Weights of a small GPT-style language model, trained from scratch on English Wikipedia: no biases in attention or MLP, weighted sums over earlier layers.
Each number is 500 + 40 x the weight over its row's rms, rounded and kept within 0 to 999. Layers, rows and columns count from 0. Numbers have three digits each. The size before them is the row's rms in percent of the matrix's.

# layer 4 attention output, 128x128, rms 0.3, rows 0-127, columns 96-127
105:519497459506469556497509502533506510499453543545466561519487458465551527477501563513493654493505
101:423429483439465554532545466516549484519516460451510456522404430436400468512557481498468502490506
098:504523568498522463475409491528443432550446473484576466529489475510511560519542436539523412580465
145:552433489504520531506508507522525512486475496469478506487479499436463493521573503439463438516489
098:521488466465555502489504601530619544523518534464485477455566531539412445538481542494488514483448
104:562552451484520496496495480530427524466398450444498476582441475494542481503566480566468482503467
111:498541448491497562589506587464530568547486492535551502518580503547457518487477487561514429489477
091:476512481588504482535451505503537546511479505510422473542503409459570462468514559541540441505412
166:466545503433527508529545517533445519500469489554500474565483538551454547492507501572544505531497
107:506463498461453489521530559492525503448499472470488501420477534408535467555551489440549570485435
102:510536575443364506488478533458531461544532470557475515454444432504550544494479472456480529449455
107:485603459471443472516520454535468528496452410461543503468525478512428448466422534505560483443432
116:460507539539511500440508502507525522551542538517483505543519461524505556580543511482461466506535
098:513496460550497500486542472444443387510435480464494527492548508480474519465492504450469444517539
106:519455546506517486527524522532443511523564510501451542561436444568539562466538522502528541598506
098:424490459530470555546481529526483500547462503490472490559513546525523536519364457503549457525472
095:540516447462521443503477503496504451507481505465438483526439532494462452464510541455486436457553
094:568504541489513479450487533535451479500473497559535460459481430566541475494537525436511465501470
101:474428498459495462561584452440445494536551477482510482510537517447471521602484509495493566438554
093:580504462534468473577449501477497547499500447466442437533511408477499530446501558449479578489511
081:465470530429487509536494506456425468470474537480429472573419434471442475512545558533437579531428
085:508519516516510417492480460525504560540498509449542507470530497481536503543593485562487479487516
103:432474552560516506589514500519457497438540472462499529579445440448473529512432511449511501526437
094:514548514490512450490487572493536498512461555561539521521555560505513468542545531442478456469479
090:506566510473504491484575502516518540432483482463497453580458504485403497531515532461521450490499
101:487601553596536482422508441494442509511527467451487527442500539537425547453483485529554530466550
108:550538433437532503467444497553514588484487556514527516488521534461492504436428484505456427467451
102:524468478520507438470532510563493495477498504499465524518466505520535499524476472584450483540476
100:554443390467475496468525489462502527463521500534525525432412522520529399547444503476457467488544
094:418426551533461399573452435424561473529459493460447489435525491521462536420549447488497539489444
107:486464534559496475439518557540511559553479514462502518493519515575543523486508473477462430510390
107:461494517503542469486509536612470495592458584541467532548487485461561465455450590528542516480540
098:459537542534478466520467476452512469570516485482502431522441534446462481534469523505469523563519
113:446532544543460532482451549538464478504465468492580516522528407511490487500522497490426562497582
106:455541507511455453523580470486444501522466438502507528419484524408433529576492484484450599540523
082:442438544452484443482524599490485626488530441458513462585453554482531520503487439532449537494507
097:559473548486505504466544544478550540455590514579505488467484470483542512486540511466486518504484
095:464483463506510429484484492479510471493499532503532477445540412474531547489518501474478520437473
088:535480422421447486533467580552578475424542493555488534475494496486534505501509530537466468509490
093:431510465430493510470448468495482484536463500515523458518506537395504513527547519506524554519512
101:519532504554470528429488458502467442471495526510466491529534456467471481556458466584508504571549
104:488519413516555520415506443509458523497445482563512498515520526476507522485539533469501467514507
103:549511572477550505476459517501490451518414496538492409418535531558529451438457531581463457480511
102:531482527451471468489519513490529510524453531471539519500580486518568595429496574521399379515451
094:486498564514522488506475463472496506563527508548465605394577510487581500518502405476495500459489
093:500511559580489484535478464513486480448467590515512518524439443459535501534540562500534528550507
087:497618494439493470512445522505490489507534541475419504466508538507471494435489396501486497469539
099:500556540531445506542514430503507493467462553441516514489500598504513412517514514487502547501527
082:449458486476450450507496495515486416454549577498510499497462495502497453544493492577486474458513
088:478402422475498540502550527471521532508515541505536538487520538474466478520490540535466502445422
111:552442501502525474430523520481549543508552581541477486455550534567522484528542555505454432535474
101:532545492541481490573481479611530494384487560524473547471522526544472476458485541517508520462599
113:545490552514519449515400470500447487568470494486505468563558537481575499447476584502512544489541
098:509511493537474519471478491527538570500482486501508450527516508537503474500543459488488555478451
099:464491550458496526449547457467458547478506525527506497532561462509508563528445567522492456541448
100:520470484483530536421523560528513475523430453528499495504441563508490480553487523545453518490532
099:452478457582517483485462401486435451539475438516489564481482463549481521512485548514473509431478
113:484465484452500469500465508465509534454496522500466538511565496478542516530502390515489482569464
111:418551570514557480504530529498484597518507494538515573521563480557482534484521487549451529497449
100:508443515450465455574514550545520482446453468491520476474554542605561505469531538503464447546458
085:548574456444501520489541511490562546500448493450508425430476472603480511503437560466511538495486
114:536526456498517529491505438488405537515506464364513450512570482457418563545470415520536555465466
095:452502488493459460500528504534532557489458469479473503470541414486455451578477436395486505521518
090:498541515507474534479494479496552541511474487450480476493468527462507488568445457457541509471458
092:476444579538510502495539480512489525473460526495446483453499532527503535574522470517486492466448
119:439493498516475484521524555512563447420477507498480527437547523488496486530470476459474515471440
097:531483473510468471489516482533474505496508493522455433440501520488548452455448585489515503540457
091:448495517532575430480423621533511555523542478432509616495494495521540537526519488533542480493520
093:476483476471475408493522608530503495553442551527450447509506552540501542524516460540536544477511
100:482467552500573444531503515482430477478494495499478559529538432476538492524413511583532423448459
085:525481505554426439468522575553479557542513503512481474591475499471495613471520517467468432482468
099:450486513549487477539517509521475534427556531475529478527508465442499485517513471486476516431487
101:485525468487454506473477483481485480516473517489531478504482443515454460478435501512532534521441
105:526529462498451545466509515488486443509382511480477608486411506469446390606418586504533521526535
097:487465476541499539489480399504546483435413516516527501518503501477500446472469440501479480494606
094:590554408475469479529504509485550518480508474484448471491511500520465476443514533479474510524455
091:507573535539477396503497451491492500477494426487467518571488478468562469555516555505490513569513
112:499453460461469502540534540488583493457465561462526476609494532444473398461442482556520615478463
096:502539509491419543454494476527527555446443495488459505493464516528413543549619475488518530477478
093:447492466527497455466499467531495491508471554451559510548516483567521567465519494498503554506549
094:594554536523522537450476538445435486518488512459511543533537495416486426432525539483554466471459
091:479511469520472540518517473524547457530522530443455519482499531484430501499543495409457487496505
119:518484366493480514527510537502546493549473490494526434489481501505463484554552531495554504491552
109:509565614449473490456514504478527540470506488483497508523539513530511537498507400541539442472515
103:446437527535494497459553481474507589490492559502504464459543477551512540513531452530529502495488
079:454481494484489451456496527469532563469577458498498433499508532505469492516572505499466544444508
088:511449503514456479460472490498488490447501476520493497524496539582538415442509493437545435416500
091:458496496560470464505456411568509500461466491490552437483500503481455540594480523537419544470517
087:512529522481456531480483487525482424451486513498416473495435573460491523550391525398555495476485
101:472485469468446496516521573528507527468425524502490478462442525468477473451524564454530541423556
086:447444537498465530485480496569576544517424494471538557496513505503506538538530528499506509594558
089:453503505506495516460398443477449567498520522487459560528472455424446417431489519512525519469531
095:491499473473537508484482414494508535427523526490482487460455532479434433508529520447471439583524
091:464493567451567442512508501542489556545489476516478574504496525544505451490463455474467506474492
095:454535501527567447494405480474467515435506589512493502560459503508565526480436567554545473495500
131:468436544444513502595535554462527507490456465499492450494503492460495460522437528508496449446480
099:469546568507503515481497502514576572430514465552520489494534471518483585533487430508507412502514
085:514640540561527509471461429460504506436533546515496480541514538526430477521550415543530483567483
102:510583453479472572511521448505439454506513478495460481441494469449456547514409492542526536493524
110:563566546544535448551458482466494482457417493448516528562466508484476524541536525494556552535474
094:460473483501466472458491485462450527483559541532484548539464377600505482498509479516405482482495
098:547535459496502531490515552497442476483441593498495506441424507472522530555490414442516584478533
107:509553484510469449470586579506497501586496517529568502473484481486565444521548479533517499438468
092:543503583517503503480509543517453497526508546465477510540458522467437507509478474537479490520577
097:501593487568503507512483479442484439462473490478411450437500584501514536509514494463479500518441
094:484511450489529463480489493471445505523537534424518559547493537566574495491502554510497439497520
113:533485463487459499525502513515550481489452539558466494481456504527408376509475528466481473497512
090:575498400479484483503482487529481482512469522583453409501530480551496456542566492535478545488457
091:427512576575548451461519516513450537440520491540539530557531506543542536445560472538494476497428
102:414517533494522482485428544449464547488530448488522556540510520560511616554574541567511496465528
105:425545532504538546470495458580409534508535458456552495516498428514538474519484445564527457573504
096:496472487526528470445585518460481515478491534429494592553488538536463470547409461470473531516460
095:543553522492537498462533472543514519539530449421523493521454565563574559490594499569450521501446
098:505459416527448603478495475502559448446476564482490506529371470465414420511417556514543572521463
094:500477487485485429515494461485482454481511500549501515564415473493445446472453478515522504577486
091:554572481469537543504527501519419528555518415493486467530558472520543478532510495565509479549487
091:466548435509511508453456537471554446475408478500471498450459470526549510521481509486468449480404
090:499488448509451493540517552470474558526500467454493487467483556487526468507568441526480555555501
101:472512526507540495547465522476515472435629476555517475551505455499472490504440499465476536419477
098:554439585540550495570442426501502562510497491476490523481444587442562555481553531486454543420549
098:512474479491504452476445470586516533545432456521470553536474467591526483537501560491474507483483
104:505490477525551472526491547481553460483471596491517520507512482541536490503519562543600484457395
102:516557513522461471527460434421504494511481526463446509490500492462491443539418476484512466510495
103:516446494437519494496518495468526516533498513537467443512511499472585507474570503539497564471495
094:485474563503511431483516468542477493489446500524373504588520543407497519538565529545460539521508
112:494451504529521517507470547498522502459449488520428593435550510537448512505492540516485529494431
097:542471502469532494507474464431517477529519497447498501541441444442455489471401471493530533504544
102:522484501432424464498479536421475496447520506557493489450458533487503449480468489496571553518443